{
  "hidden_size": 512,
  "tie_word_embeddings": true,
  "init": "normal",
  "lr_mult_qkv": 0.4,
  "max_grad_norm": 2.0,
  "doc_mask": true,
  "dataset": "wikipedia_en"
}
Each number is 128 + 32 x the weight over its row's rms, rounded and kept within 0 to 255. Layers, rows and columns count from 0. The size above them is the row's rms in percent of the matrix's.

# layer 6 MLP down (transposed), 2048x512, rms 0.0357, rows 493-545, columns 256-319
size [ 30 103  56 122 117 100  34 108 132  38 112  96 102  91 114  90  36 127  61 113 100  86 105  99  23 101  30  83 104  90  26  45  39 114 124  91  29 102 106 103 130  87 116 107 115 108 139 130 111  34  53 111 118]
[[ 96 129 166 140 132  82  98 156 168 112 133 139 114 127 128 161  81 101  89 108 158 126  79  91 133 113 118 194 173 134 148 114 157 200 122 126 116 134 110 160 126 156  88 140 116  74 131 120 120 155 149 137 117 130 100 153  48 215 126 158 146 155 107 111]
 [105 103  97 151  97 202 117 176  93 106 162 133 152 110 116 131 132 125 128  92 149 106 129 143 156 161 118  87 173  75 114  81 154  90 106 136 123 165 105 106 145 175 111 110 131 103  79 136 165  95  83 109 109 123 120 173 138 121 159 181 119 145 110  75]
 [157 120 105  62 159 140 141 134 134 157  81 169 146 146 152 144 112 101 139 142 111 249 126 129 126 151 140  89 142 156 115 105 140 114 112 135 136 151 165 112 110 159  99 130 138 122 164 109  89 158 133  96  87 142 134  87 128 121 146  57  88 139 122  98]
 [ 40 106 141 139 107 103 120  77 103 140 148 108 120 167  80 148 125 158 145 130 202 123 117 126  90  78  80 165 140 180 142 152 144 179 115 159 129  83 110 107 143 130 104  67 115 155 140 103 141 105 143  52 123 139 127 145 132 150 129 165 209 162 168  82]
 [211 167  85  94 225 135 114 146 124 135  67 111 127  74 105 131 121  98 128 140 113 170 160 105 132 198 142 126 173 143 142 113 181 131 117 140 111 160  83  95 153  98  39 171 158 107 117 116 160 154 125 126 118  81 121 109 104  86 123 162  91 116 131 137]
 [102 126 153 144 157 119 109 123 160 170 133 134 116 178 175 105 140 118 185 142  97 186  87  91  78 133 127  96 135  76 130  90 106  94 124  96 194 151  62 141  74 123 169 140 148 125 113 135 107 132  83 144  96 158 161  80 127 130 121 149 106 158 116  84]
 [164 154 149 104 103 165 122 117 129 101  82 105 101 107 104 131 164 159 147 129  80 161 143 145 150 141 107 144 101 107 129 173 165 152 121 116 155 105 153 170  76 166 137 108 124 144  99 106 167 110 172 112 117  65 109 104 138 120 145 126 129 144 142 172]
 [113  78 157 152  93 138 144 118 152 139 122 131 133 115 128 166 136 154  89 162 115 172 129 128  91 181  97 161 139 152 108 146 172 145 195 148 173 190 133 154 110 165 169  41 112 113 156 143 102 154 168 139 170 153 129  76 207  71 118 130 135 102 172 154]
 [143 187 160 144 137 108 130 100 156 134 145 157 147 113  73 120 139  66  91 160  90 176 123 124  87  98 190  74 201 153 159 159 107 154 125  74 130 144 122 109 119 134 184  83 106 130  90 130 134 159 162 184 133 114 167 179 155 107 159 151 107 161 133 158]
 [151 128 125 119 140 141 162 162 155 114  93 159 111 146 153 138 139 138 161 176 116 222 149 255 101 117 118 154  82 187  94 111 146 107  86  73  65  87 106 117  41 142 148 126 138 105 107 114 112 128 168 130 127 133  70 128 124 112 121  98 162 105 141 163]
 [161 151 128 131 144 169  99 109 145 103 157 117 100  99 218 149 133 144 164 133 143 125 141 155 165  92 151  48 115 129 115  84 131 186 181 121 136 134 153 111 128 146 115  86  90  86  92 130 162 183  80 117 108  76 138 128 106 141 142 111 103 146  99 124]
 [145 100 120 131  82 130 141 130 126 123 108 117 123 227  71 119 132 164 129  88  61 156 106 146  92 139 121 114 105 139 100 177 151 111 142 115 127 116 115 167  63 116 162 159 154 135  91 113 127 197 141 121 185 163 134 144 133 113 210 147 127  77 160 193]
 [109 132  95  79 158  84 122 131 149 147  95  76 129 102 138 107 110 126 155 132 116 119 156 179 100 244 124 151  63 123 151  82 128 166 132 138 119 124 108 164 144 179  78 122 140 124 174  50 140 153 106 178 138 151 114 129 143 108 148 170 122 136 153  98]
 [ 60  71 151 144 144 121 187 108 161 140  67 175 108  79 169 159 153 128 118 135 210 137 117 110 140 137 139 100 161  62  92 112 100  64 119  73 130 110 131 106 115  94 114  98 100 124 128 143 125  70 143 169 145  70 124  39 114 118  62  93 104 161 120  87]
 [130 106  98 100 193 159 137 110 132 147  75 142 163 100 156  88 161  95 109 152 162 183  45 117 109  66  99 120 119 151 112 137  93 156 165  84 165 167 119 121  76 150 133  58  88 125 142  83 138 152 154 158 178  97 171 124 164  95 136 121 148  94 111 105]
 [153 147 100 122 110 147 133 204 111 109  47 128 155 110 113 173 155 122 168 157 112 148 126 161  98 153 183 125 103 104 171 124 138 107 171 106 160 162 124 129 165  74 137  64 117 112 189 142 142 133 160 151 118 124 194 148 129 159 151 127 136 154 150 115]
 [207 140 112 107 183 130 106  90 102 147 132 113  97 127 178 194 116 143  87 100 113 119 168 149 135 171  91 153 170 184 154 171 139 110 106 122 176 126  67 148 124 113  94 126  62 140 143 127 139 112  93  87 187 147  81 137 148 113 153 102 132 136 135 181]
 [157 100  52 163 103 177 133  76 132  81 177 119 141  94 136  93 116 144 139 143  66 142 150 185 121 123 180 102 146 113 153 105 212 125  98 128 129 103 176 137 166 105 125 121  88  99 154  99 120 163  77 143 158 100 139 132  39 156  87 141 113 137 103  66]
 [ 78 137 135 137 154 137  96 170 117 111 138 141  84 120 139 163 158 135 130 203 138 135 139 123  71 146  75 142  33 115  41 113 145 116 105 176 169 125 143 144 158 161  99  90  90 203 118 126 179 171 150  89 150 116 127 173 124 154 137  94 156  82 119  79]
 [171  77 144  98 151 145  89 119 139 134 113  85 110  98 111 188 135 140 120 119 139 148 143 111  85 172 123 125  79 116 120 154 173 159 123 133 230 153 115 148  65 155  88  80 130 219 118 100 129 154 199 132 204  99  66 116 128  98 153 101 126 132  75 100]
 [141 133 155 129 109 175  90 135 148 130 113  71 178 113 126 191 112 109 128 119  76  97 136 101 171 127  84 117 113 171  91  82 131 142 154 154 133 183  82 173 156 162 112 132 109 125  91 120 136 113 192 156 111 141  81 134 189 113  88  80 126 141 123 113]
 [140 113  91  98 111 138  94 157 125 153  90  78 111 114 135 173  67 150 168 142  89 119 111  92 124 113  86 104 232 127 153 114 105 185 132 118 204 153 180 149 105 125 105 115 172 124 128  79 140 128 112 110 139  89 165  79 156 139 138 108 152 169  74 136]
 [160 185 102 122 101  88 141 133  79 165 143 106 124 146  75 115 123 168  93  65  67 140 163 143 195 177 115  75 160 115 166 151 125 115  99 169 108 165 138 120 104 173 117 114 104 140 176 115 140 140 149  63 138 137 146 206 130 126 124 140 102 102 117 148]
 [108 170 109 129 130  77 162 105 187  69  76 149 117  99 171 144 147 122 131 142 134 180 149 144 131 131 137 100  60  99 212 127 178 156 117 153 153 144 169 161  68 170 177 135  90 115 151  97  64 108 123 147  47 150 151  90 120 108 118 125 135 119 139 144]
 [180 162  81 140 102 160 152  99 134 119  24 112 141 114 141 100  80 112 117 116 120  26 132 138 143 116 129  90  98 163  92  69 166 168 152 117 158  84 182 134  78 148  98 101 105  83 103 131 130 138 136 123 141 124 128 172 140  68 133 140 162 212 128 137]
 [112 127  62  91 140 123 147 110 109 168 138 119 107 130 130 130 154 135 113 132 145 101 186 146 133 154 150  80 151  62  62 102 112 155 123 176  89 157 166 157 133  75 141 216 136 110 132 112  99 113  75 128 127 134  90 103 104 122 125 133  94 124 123 108]
 [109 192 133 166 138  97 101 100 137 108 111 132 101 105 119 138  91 113 151 161 162 144 166 145 138 180  95 190 117 104  76 101 126  89  99 105 117 169 162 124 105 146 179 112 190 112 150  95 122 177 166 100  92  67  49 158  90 145 145 192 129 115 111 103]
 [143  81  99 133 129 121 119 129 118 114 102 120  64 101 140 101 156 135  81 135 160 151  83  86 147 112 153 130 123  91 155 133  61 146 152 134  57 139 144 132 172 130  81 160 115 110 187  82 107 135 183 165 154  89 139 147 116 124  79 157 177 109  90  95]
 [172 152 140 121 125 159 132 173 127  86 143 134 171 169 134 141 137  58 189 116 114 157 123 127  89  98 150  98 157 156 209 129 196 151 142 118 108 105 102 138 199 100 145  94  90 130 156 169 107  89 138 124 105  96 150 122 154 181 179 142 182 129 159 133]
 [105 103 153 148  79 164 133  87  83 139  78 124 129 161 144 159 110 171  92 160 142 163 175 178 102 150  74  84  80 122 173 151 166 169 120 152 144 140 108 138  85 142 126 138 185  70  90 106 157 189 112 109 174 180 145 167 130 113 138 136  86 138 172 134]
 [120 129 175 126 156  98 100 126 131 197 136 168 122 117 128 141  57 196 136 113  75 170 124  49 143 118 146 124 131 105  79 184 141 209 111 157 116 124 155 124 136 133 128  91 109  88 111 126 153 126 158  88 148 104  80 171 105 136 125 109 140 192 124 102]
 [128 162 100 154 164 146 125 146  92 186 143 129 121 141  98 128 118 197 105  60 110 150 121 115 191 190 143 156 104 131 106 122 128 145 183 145  88 137 195 124 101 165 137 123 115 175 101 118 168 126 150  95 183 117 125 129 168 195 169 149 202 156 160 126]
 [138 193  61 118  96 112 106 164 127 157 148 136 100 180  93 112 119 152 120 133 135 159  78 148 141 134  94 167 156 172  96 119 118 120  51 121 156 114 115  82 139 120 129 180 115 115 120 171 123 117  80 146  69 106  70 168 113 136 157 180 148 128 180 147]
 [ 75  84  89  93 127 123 150 166 164 147 155 135  77 198  58 190 188 123 121 189  75 119 122 102  53  89 117 121 100 159  61 139 111 145 158 135 130  78 164 116  75  73  98 191 177 141 122  98 158  90 144 130 136 138 107  86  76 119 123  91 113  94 122 142]
 [139 120  91 174  87 119  87 128 167 178 155 119 184 167 120 153  74 106 180 122  53 118 133 184 136  95 115 160 138 168 180 105 157  97 128 101  56 156  96 162 184 127 216 154  84 132  59 169 140 116  85  79 163 115 122 135 160 121  80 171 133 112 199 185]
 [236 131  77 132 140 111 171  98  78  95 143 115 150 113 138 107 138 131  91  86 138 156 148 149 177 114  89  92 142 119 147 143 130 138 147 153  95 158 195 131 133 129 159 118 163 107 170  98 154 136 211 129  78 121  98 196  98 128 121 148 140 123 109  95]
 [139 189 146 134 136  94  81 143 104  95  95 173 188 104 141 112  87 104  70 120 156 168 101 145  93  91  84 112 124 132 174 150 140 161 117 157 139 107 192 128 153 180 164  90 102  71 137 120 145 143 157 154  87 114  79 142 118  66 150 163 161 172 151 135]
 [118   0 160 119 101 122 140 130 107 125 120 135 114 119  76 146 122 119 116 127 165  26 102 122 120 109 126 119 158  94 174 122 151 143 100 131 131 135 138 135 151  93 119 171 152 113 139 131  11 174 168 142 123 100 152 106  94 137 185 102 122 115 117  97]
 [171 163  75 126 170 130 116  95 127 113 115 142 115 131  89 143 173 111 145 190 157 172 159 132 120 130 142  85  73 133  59 102  63 138 142 136 214  99 180 154  80 131 166  65  51 150 158 149 117 144 165  99 156 102 163  63 144  80 155 169 160 120 107 102]
 [176 150 110  96 130 102 131  67  82 147 134 151 104 123 115 104 115 132 154 131 103 141 116 164 155 108 131 132 109 100 137 188 114 127 164 132 126  85 104 112 167 121 117 134 123  95 155 127 152 115 146 121 130  78  49 121  94 195 129 124 182 132 144 154]
 [ 71 109  48 154 149 106 129 129 178 132 158  81  67 139  89 170  62 116 109 109 118 110 169 131 123 123 148 142 167 143 177 110 144 140 137 136 101 137  91  78 107 127 124 146 160 127 192 107 147 152 153  92 115  87  83 151 135 136 143 119 180 162 130 122]
 [113 126 123 157  70 134 110 147 140  86 128  86 130 168 162 132 117 123  69 123 120 169 115 176 192 152  99  74 157  87 166 136 110 176 155  79 106 120 160 170 150 173 128 104 145  87  76  79 145 161  90 109 161 134 186 135 149 124 115  84 149 166 108 129]
 [105 112 109 120  96 118  98 168 154  87 109 120 145 120 122 165 148 132 151  93 160  80  91 155 123 152 131  72 100 168 108 132 117 143 136 132 154 103 139 118  62 129 135  75  98 113 156 157  60  93 126 102 140 125  73 122  43 143 215  88 113 143 151  96]
 [160 159  90 135 132 125 149 118 140 159 145 133 126 158  96  88 183  89 129 106 146 140 136  92 115  95  75 189  56 161  59 161 116 117 176 178 174 139 203 116  50 125  95  70 120 137  99 154 181  80 177 125 138  96  72 134  90 126 144 108 124  44 138 111]
 [173 120 102 151 170 140 182  74 131 135 101 131  99 101 133 167 148  76  71 184 135 192 109 117 113 145  99 112  98 162 182 110 129 135 157 115 245  76  86 170  57 150 151 116 125 127  99 157 145  76  85 129  99  96 127 115 198 137 144 121 123 103 155  76]
 [134 123 102 122 141 152 135  86 141 137 127  75  78 152  93 192  78 174 217 152  98 143 146 134 127 128  93 117 113 150 177 132 178 162 158 131 113 103 105  86 101 172 161 182 145  68 117 128  88 189 140  99 109 101 124 117 118 169 148 111  90  79 126 172]
 [148 119 112 104 157 145 164 116 110 115  74 159 140 165 125 136 118  99 142 164 213 157 105 163 163 116 122 191 110 102  77 186 155 169 181 114 180 123 133 144 151 156 116 106 121 148 120  74 128 137 161 138 154  37  23  88  93 146 105 145 118  67 123 178]
 [128 159 132 114 144 149 119 106 124 177 172 125 140 176 128 110 154 189 147 141 118 139 170  80 167 149 140 146 159 161 151 130 117 195 148 141  65 172 158 143 121 137 109 124 128 143  92 143 147 117 114 160  95  84 104  81 121 108 117 168 162 149 130 168]
 [169 111 100 145 163 163 157 137  96 143 114 142 122 123 121 151 107 134 121 213 156 114 126 168  68 163 148 106 118 114 164 134  76 120 167 148 138  81 155 107 134 122 143 148 111  80 124 148 174 108  96  69 109 106 114  97 106 157 173 121 106 176 156 123]
 [162 172 119 138 163 117  91 111 168 104 114 168 152  65 125 131 119 162  34 125 118 156 144 110 140 131 178 183  79 177  80 111 168 124 127 118 101 184  38 129 107 100 104 127 108  69 161 151 194 150 196 112 130  98 128  98  73 106 160 142  98 156 133 170]
 [104 112 112  95 121 172  97 152 176 135 102 120 130  90 114 179  57  94 139  92 126 156 134 114 119 158  96 134  62 116  90 111 133 131 183 144 171 106 106  76 146 108 112  94 102  72 170 159 112 155 103 105 122 102 170 121  81 102 174 149 140  99 100 221]
 [143  74 117 158 124 107 107  83 149 103  90 121  90 127 172 104  90 100 115 187 112 147  92 123 184 143 151 147 136 157 160 163 110 112  71  62 129 117 140 144  99  87 101 159 119 159 172 139 157  55 156 142 115  89  92 114  97 130 118 226 133 119  92 104]
 [162 173 105 113 111 168 166  86  92 194 171 131  94 153 118 154 111  87 149 155 124 140 105 141 112 144 114  89 122 173 129 132 115  68 145 116 129 213 140 115 175 143  96  99 112  91 142 128 160 134 166 163 180  91 159  74 164 111 143  65 151 125  93 177]]
# layer 6 MLP up, 2048x512, rms 0.044, rows 494-545, columns 256-319
size [120  84  96  94 111  69 100 132  79 123 116 113 104 101 109  73 102  83 105 105  90 112 109  70 113  69  95 102  95  67  77  77 100 106 129  75 107  96  92  94 103 126 102 128 102 104 101 113  71  78  99 106]
[[164 148 143 146 126 111 109  82 134  65 124  98 155  82 132  94 116  97 143 142 138 148 128 160 113 159  95 136 121 183 214 185 125 120  93 170 130 133 158 145 128 155 178 121  96 137 132 113 113 114 162 140 141 120 173 101 143 117 137 114 150 151 158 191]
 [ 57  92 163 163 138  98  69 169 137  71 128 115 141 138 116 143 156  84 163  95 155 160  90 149 113  67 151 154 109 131 156 105 124  42 152 124 144 167 167 158 138  68 186 171 107 129 110 110 156 151 122 133 130  65  91 108 100 143 128 173 140 124 179  86]
 [ 69 132  94 179 138 156  83 122 113 102 158 191 123 152 124 118 162 104 106 167 116 141 106 125 137 134  81 184  59 164 101 126  83  76 133  99 152 157 191 151  98 133 135 106 147 167  86 148 157 115 110 119 146 167 174 107 198  71 116 154 153  59 116 189]
 [113 108  70 143  70 135 122 166 115 149 191 152 138 199 133 144 143 168 162 190 110 154 104  86 136  44  75 125  98 178 145 136 115 110 166 152 196 135 135 117  92 164 164 102 122 117 116 117  64  88 119  94 167 135 172 122 153 100 178 102 133  86 120 112]
 [ 70 144 168 121 166 134 112  91 149 114 138  86  99 145 118  87 182 124  80 137 166 145 128 143 195  92 119 155 118 110 110 139 180  76 142 108  84 113 102 112 151 110 150  90 159 173 166 127 130 133  91 133 146 144  80  92 123 109 138 183 102  76 128 156]
 [ 90 129 146 155 119 197  82  79  94 141 160 133 132 154 116 139 147 115 189 202 115 129  72  97 123 113  73 161  84 133 117 133 130 123 141 174 153 169 173  87 104 113 149 116 102 141 134 143 179 175 120 121 161  81 150 110 116 106 120 143 150 100 194 219]
 [126 160 166 127  97 107 101  52 109 187 133  82  97 150 101 145 104 139 143 119 144 165 128 130 127  26  59 157 166 161  86 160 141 129 135 137 113 118 161 102 146 100 149 109 160 179 157 114 143  76 106 118 105 141  14 117 136  99 151 124 119 139  82 104]
 [132 100 124 148 163 146 116 129 150  97 150 149 100  79 172 129 173 177 145 110 136 120 131 109 147 118 215 146 168 129 115 121 161 120 114 100 143 190 114 136 107 117 115 120 148  72  90  89 120 175 104 108 123  59 200  67 156 122 142 154 108 142 122 131]
 [ 72 156 140 152 108 132 111  86 117 136 181 121 144 177 141 137 183 154 138 141  65 150  92 110 137  64  99 170 123 162 119 120  65 131 159 167 147 138 141 113  94 182 196 126 111 127 110 115 147 154 101 142 121 119 102 117 133 116  93  92 169  41 139 171]
 [ 87 120 138 139 147 133 123 200 128 155 178 239  83 103 140 133 193 176 127 129  97 112 114  96  94  86 125 126 163 105  99  50 125  88 126  97 165 171 181 101 162 140  97  80 180 116 140 136  98 135  92  77 124 180  91  75  77 152  80 186 127  94 120  87]
 [123 111  98  98 124 183 111 161 107 101 155 155 102 214 154 102 133 115  99  83 122  90 121 143  77  85 166 154 122 127 174 128  75 139  92 158 134 112 161 144  85 191 150 177 112 165 113 135  99 140 111 116 114  94 120 121 222 122 109 159 180 154 111 133]
 [126  87 148  94 141 134 134 116 119 163 106 183 101 124 172 147 112 129 155 154  93 130 135 112  70 133 179 117 110 134 153  67 136 104  76 107 132 148 139 134 125 189 155 129 133 168 128 125 193 186 127 115 114  73 148  78 196  98  57 198 127 100 161 115]
 [102  72 170 128 164 157 144 129 145 126 132 108 181 129 116 163  82  88 123 114  87 117 102 129 164 152 144  89 152 189 152 121 119 198 141 132  86 136  86 129 126 153 158  77  91 123  99 113 127  89  85 137 128 103 147 156 145  89 174 117 144 122 131 135]
 [ 92  89 142 142 139 153 112  97 104 140 190 207 125 113 120 144 172 203 140  86  74 155 121  98 114 107 182 147  71 172  57  99  92 164 143 163 152 122 152 167 105  81 156 137 208 119 158  90 129 196 162 161 127 171 163 119  50 100 111 132  97 118 102 112]
 [163  98 127 126  89 124  99 173 150 186 144 116  60 182 116 172 167 107 173 151  63 134 157 103 103 158 164 137 108 135  63  96  80 108 109 130 198 113 151 114  87  84 169 142 127 146 159 128 177  78 111 193 136 174 155  43 170 104  38  64 124  70 180  92]
 [146  86  84 146 142 158  94  73  81 139 157 135 101 111 121 170 157 140 114 157 118 158  61  78 127 119 122 109  97 156 101 116 140  80 130 160 167 199 168 134 134 134 141 111  98 164 146 129 118 187 134 104 124 108 135 101  91 109 120 129 149 100 107 167]
 [ 73 100  65 125 152 100  94 108  93 170 211 167 102 172 109 129 151 114 132 142 120 157 138 101 107  88 110 143  94 171 134 156  79 165  81 139 148 153 127 168  97 100 178  90 140 173 116 136 121 123 139 124 165 115  91 113 147 103  85 127 197  84 146 141]
 [116 116 110 130 134 153  72 109 100 113 203 119  92 140  95 145 190 119 120 170 107 149  82 127 125 100  73 163  70 196 150  93 120  80 126 139 196 186 167  71  72 134 166 111 170 189  91 115 121 182  94 125 153  91 186  78 168 130  72 161 141  93  96 171]
 [156 109 132 120 184 154 142 119 113 123 138 161 115 105  92 127 139 116 107 211 114 144 130 110 156 134 159 158  57 134 187 148 117 121 128 114 143  96 142 126 135  62 146  96 138 169 147  96 114  92 151 132 195 141 119 149 117  96  78 122 123 117  68 115]
 [141 100  76 137 129 135 157 123 105 146 117 161  99 165 145 117 129 136 122 131 121 132 108 105 110 121 171 210  95 152 148 114 178 136 136 172 158 144 117  92 100 127 153 128 130 119 148 125 113 129 135  56 116  97 122  61 129 140 142 170 108 132  79 101]
 [114 123 139 103 122 195  93  83 114 162 138 123  96 188 106 154 178 152 160 151 134 154 137  98 133 120  51 178  90 139 105 176  81  94 150 181 186 148 150 135 119 131 155 104 122 154 142 124 129 135 133 113 199 139  82 115 142 155 108 103 152  61 188 142]
 [157 123 123 135 174 140 107 163 160 138 132 117 133 150 140 194 119  92 175 146 113 125 141 106 202 120  98 136  82 123 150 154 105 127 152 163 108 123 132 113 129  96 123 171 144 143 172 143 115 177  85 120 167 109 135 132 176 131 136  88 130 125 124 127]
 [134  82 131 144 128  92  98 102 146 169 101 213  82 109 169 170 152 166 161 146 137 116 125  89 152 144 155 111 132 185  86 118 159 150  85 115 184 143 122 145 145  63  75 161 167 129  59 113  99 127  81  86 116 111 146  49 131 126  19 113 114 107 111 142]
 [101 149  89 145 121 132  90 114  86 127 243 130 140 141 115 141 116 149 151 150 121 158 106  80 107 137  71 162  81 161 119 129 114 105 170 195 199 158 182  72  82 123 157 111 145 195 118 105 161 160  92 133 132 106 126 122  94 123 105 157 150  58 113 197]
 [ 68 101  88 118  80 192 168 151 130 124 137 125 113 113 141 148 108  77 110 195 114 144 149 140 130 154 159 123 124  98 140 143 144 189 116 112 134 171 154 108  97  83 144  68 145 143 133  89  85 132 105  96 156  46 156 126 147 132 162 111 149 164  19 109]
 [ 86 102 119 114 127 173  96  85  76 105 144 143 132 148 118 143 149  96 156 164  95 187 106  52 102  67 102 186 108 144 110 110 134 119 169 146 177 154 180 119 109 148 136 105  70 155 115 153 141 164  90 110 151 103 114 116 127 109  36 117 129 103 124 205]
 [ 86  85  83 140 178 179 117 141 131 150 110 120 124  83 122 144 173  63  75 140 141 158 106 132 196 140 126 142 110 113 125 129 105 100 143 124 126 147  99 164 118  97 157 195 127 110 150 168 152 178  63 101 153 122 117 101 148 122 125 202 160 127  99 100]
 [129 138 171 137  89 146 110 144 102 114 171 140 130 151 117 143 181  65 164 145  80 147 151 101 125 135 112 141 140 129 130 165  74 185 150 124 162 111 150 114 125  93 163 148  58 134 171  92 143 141 122 145 125 136 129 119 132 165  99  95 159 103 194 105]
 [120 107 168 151 169 143 133 141 175 124 103 177  97 154 212 112 119  66 134  85  97 111 136 124 140  86 145 122 136 142 151 175 116 111 149 160 162 137 159  99 108 138 180 194 103 121  78 100  78 103 138 146 120  92 114 112 168 118  92 107 134 163 132 127]
 [ 92 131  68 179 158 155  53  91  79 143 146 125 131 126  96 134 167 145 156 187 117 144  93  56 108  76  86 164  96 126 127 126 124 108 178 135 164 147 155 119 110 130 169 104 152 171 191 104 148 147  74 103 170  72 137 125 101  90 106 151 176  86 152 164]
 [ 95 108 110 178 157 149  53  88 112 120 187 152 133 140  95 177 105 134 111 130 127 175 105  63 110 107  47 174 122 151 131 103  99 133 164 146 174 140 154 135  82 175 174 106 104 153 101 121 147 187  75 133 174  43 123  74 113 142 126 139 134  54 123 138]
 [ 66 131 123 124 140 192 105 114  71 117 147 119 141 133 125 203 136 125 145 203 102 202  75 108 115 125  68 132  76 174  91  98 108  87 163 153 177 145 134 103 101 127 172 112 138 139  73 100 157 191  92  98 155  81 146  70 107  70 103 138 160 151 167 190]
 [123 117  95 109 129 152 112  69 109 107 165 187 150  63 103 154 174 215 107 157 167 140  81 127  63 144  25 132 118 151 111  69 120 108  92  97 154 131 148  88 150 131 184  89 173 148 175 115 110 152 107 116 156 125 159 100  94 105 128 122 139  92 121 160]
 [102 130  79 127 137 159 128 122 132 216 153 177 134 168  90 101 117 142 172 117  84 133 112 111 142 118  84  89 114 144 168  52 116 136 189 106 170 120 152 111 105 137 170  68 124 178  90 115 115 137  65 112 140  91 223 123  53  77 115 123 136  95 100 135]
 [154 143 127  99 173 174 121 174 117 128 158 156 141 114 103 161 126  80 125 146  99 140 124 128 153 138 129 117 121 172 148 160 120 150 112  71 113 124 133 132 126 114 123 148 133 153 146 129 128  84 133 115 124 156  83 145 115 122 119 129 115  78 215 151]
 [ 99  95 104 146 122 167  80 113  83 123 211 120  89 168  97 152 157 114 132 191  76 210  95 117  83 102 109 139 116 154  89  61 135  97 168 190 186 156 154 127  95 116 128 115  87 166 156 155 141 170  99 119 145  75 138  93 107  84  98 107 131 116 136 179]
 [150 129 146 109 134  98 152 153 119 108 127 121 105 143 120 172 160 162  71  87 157 144  75 114  61 103 133 149 149 111 127 187 125 174 135 106 111 129  95 148  90 111 129 189 199 133 111 152  14 129 170 153 135  72 221  82  92 115 129 173 118 117 155 120]
 [169 142 130 154  97 132  94 128 116 183 124  96 139  98  99 116 219 186 128  62  85 117 124  96 107  92 137 139 150 183 122 118 133 134  98 158 158 175 132 137 108  96  79 117 152 122 132 117 153  77 134 145 130  76 125 131  75  70 102 110  93 113  98 204]
 [109 149 101 160  87 147 141 120 132 157 191 132 108 150  90 124 142 139 161 150 136 155 146 103 120 153 118 160 117 134 151 128 116 112 115 154 186 138 164 102  97 130 182 110 142 128 161 123 145 134 152  29 137 109 215  69  99  89  85 152 178 121 111 153]
 [127 153 155 121  52 159 103  96  73 115 173 160 142 108 111 156 168 122 129 156 173 143  95  82 172 106 148 159  58 108 133 185 143 155 103 120 184 173 150 116 106 150 151 103 169 120 161 139 133 122  67 175 206  49 166 142 121 157 100 171 127  50 157 161]
 [ 74  96 104 129 113 144  88 118 140 182 141 170  67 150 118 119 101 109 199 132 122 124 176  97  82  77 130 131  94 127 152  84  77  83  97 159 168 141 140 109  75 117 137 177  95 179 141 108 170 124 156 104 136 142  76  77 134 104  95 112 149 120 138 191]
 [107 118  80  92 157 124 142 124 100 107 136 180 122  48 131 146 118 136 135 146 132 126 106 119 164 129 113 157  55 108  98 183 142 103 162 142 153 135 102 112 108  68 116 149 158  89 165  93  87 106 134 147 116 185 202 153 141 131 167 149 136  92 116 116]
 [ 89 140 154 102 174 125 106 102  79  86 170 196 174  50  89 122 150 129 128 132 198 145 108 135 142 112  78 144 111 137  76 139 128  99 139 153 147 175 173 130  85 143  84  93 167 138 182 113  98 147 107 144 167 143  97 115  74  80 113  58 106 152 138 152]
 [184 119 107 111 140 130 143 196  74 154 149 148 183 129  85 153 128 169 127 112 105 142  89  93  59  77  70 130  86 119  89 136 150 175  30 148 153 128 126 152 117 149 128  80 169 130 152 143  82 129 132 128 109 190 176  90 104 137 149 174 102 159 101 180]
 [ 87 150 117 171 113 147  88 132 103 106 161  90  77 156  90 129 165  63 161 134 115 155 107 127  77 133  87 170  79 131  38 125 104 116 153 184 163 149 148 139 103 140 183 110 143 103  96 139 160  99 141 138 119  97 138 148 100 133 128  99 161  92 160  90]
 [158 143 130 117 163 138 110 155  61 138 195 194  52 103 119 133 153 136 168 111 159 120 164 125 105 114  87 135 124 163  55 112 121 182 132 168 143 123 121  87  53 100 104 121 145 113 153 116 116 170 176 127 134 106  70 101  44 116 133 112 143 135  99 133]
 [132 121 124 177 128 178 102 132 121 129 173 155  58  89  81 126 174 118 150 124 101 125 104  99 176 128  94 117  98 130 142 122 110 157 102 138 143 126 148 124  55 191 158  88  90 156 133  97 137 125  70 122 144 145 165 125 123 106 140  89 121  59 186 142]
 [130 117 109 165 109  95  86  80 134 106 139 103 133 131 123 180 129 162 128 170 133 153 102  96 121  96 100 134  60 147 141  85  87 107 191 153 130 145 156 118 146 159 171 188  69 101  90 149 189  74 130 128 122  94 113 162 118 124 153  72 168 107 146 148]
 [138 142 146 182 133 138 104 138 135 119 136 117  92 140  78 151 154  93 137 151  90 115  90  66  85 123  97 201  76 160  92  93  94  91 184 177 171 190 184 128 100 156 184 133 129 155 145 114 164 150 111 102 138  59 102  98  86  80 103 117 179 136 144 145]
 [149  81  99 180 177 181 107 113 112 135 149 107 136 119  78 151 166 133 181 153 102 199  89 113 132 115  94 157  56 179 116 102  91 101 199 156 227 145 102 118  94 112 142  83 113 220 110 135 147 171 116 123 144  77 133 154 127  88 103 148 122 103 166 213]
 [104  94 151 202 158 130 111 142  93 138 135 153 220 121  93 191 176 147 142 159 101 149 114  83  80 136 132 153 145 150 151 133 111 105 141 106 169 181 115 124  78 107 122 137 133 127 168 104 132 150  98 128 177 157 113  99 124 110 153 189  96  99 106 187]
 [111 135 133 169 148 135 122 211 105 144 152 139 106  78 108 111 108 141 135 154 129 139 103 133 168 133 108 142 123 173  90 147 120 113 123 136 137 163 166 121 144 136  91 119 186 133  89 166 130 132 103 167 159  85 162 122  80 125 117 114 118 177 146 137]]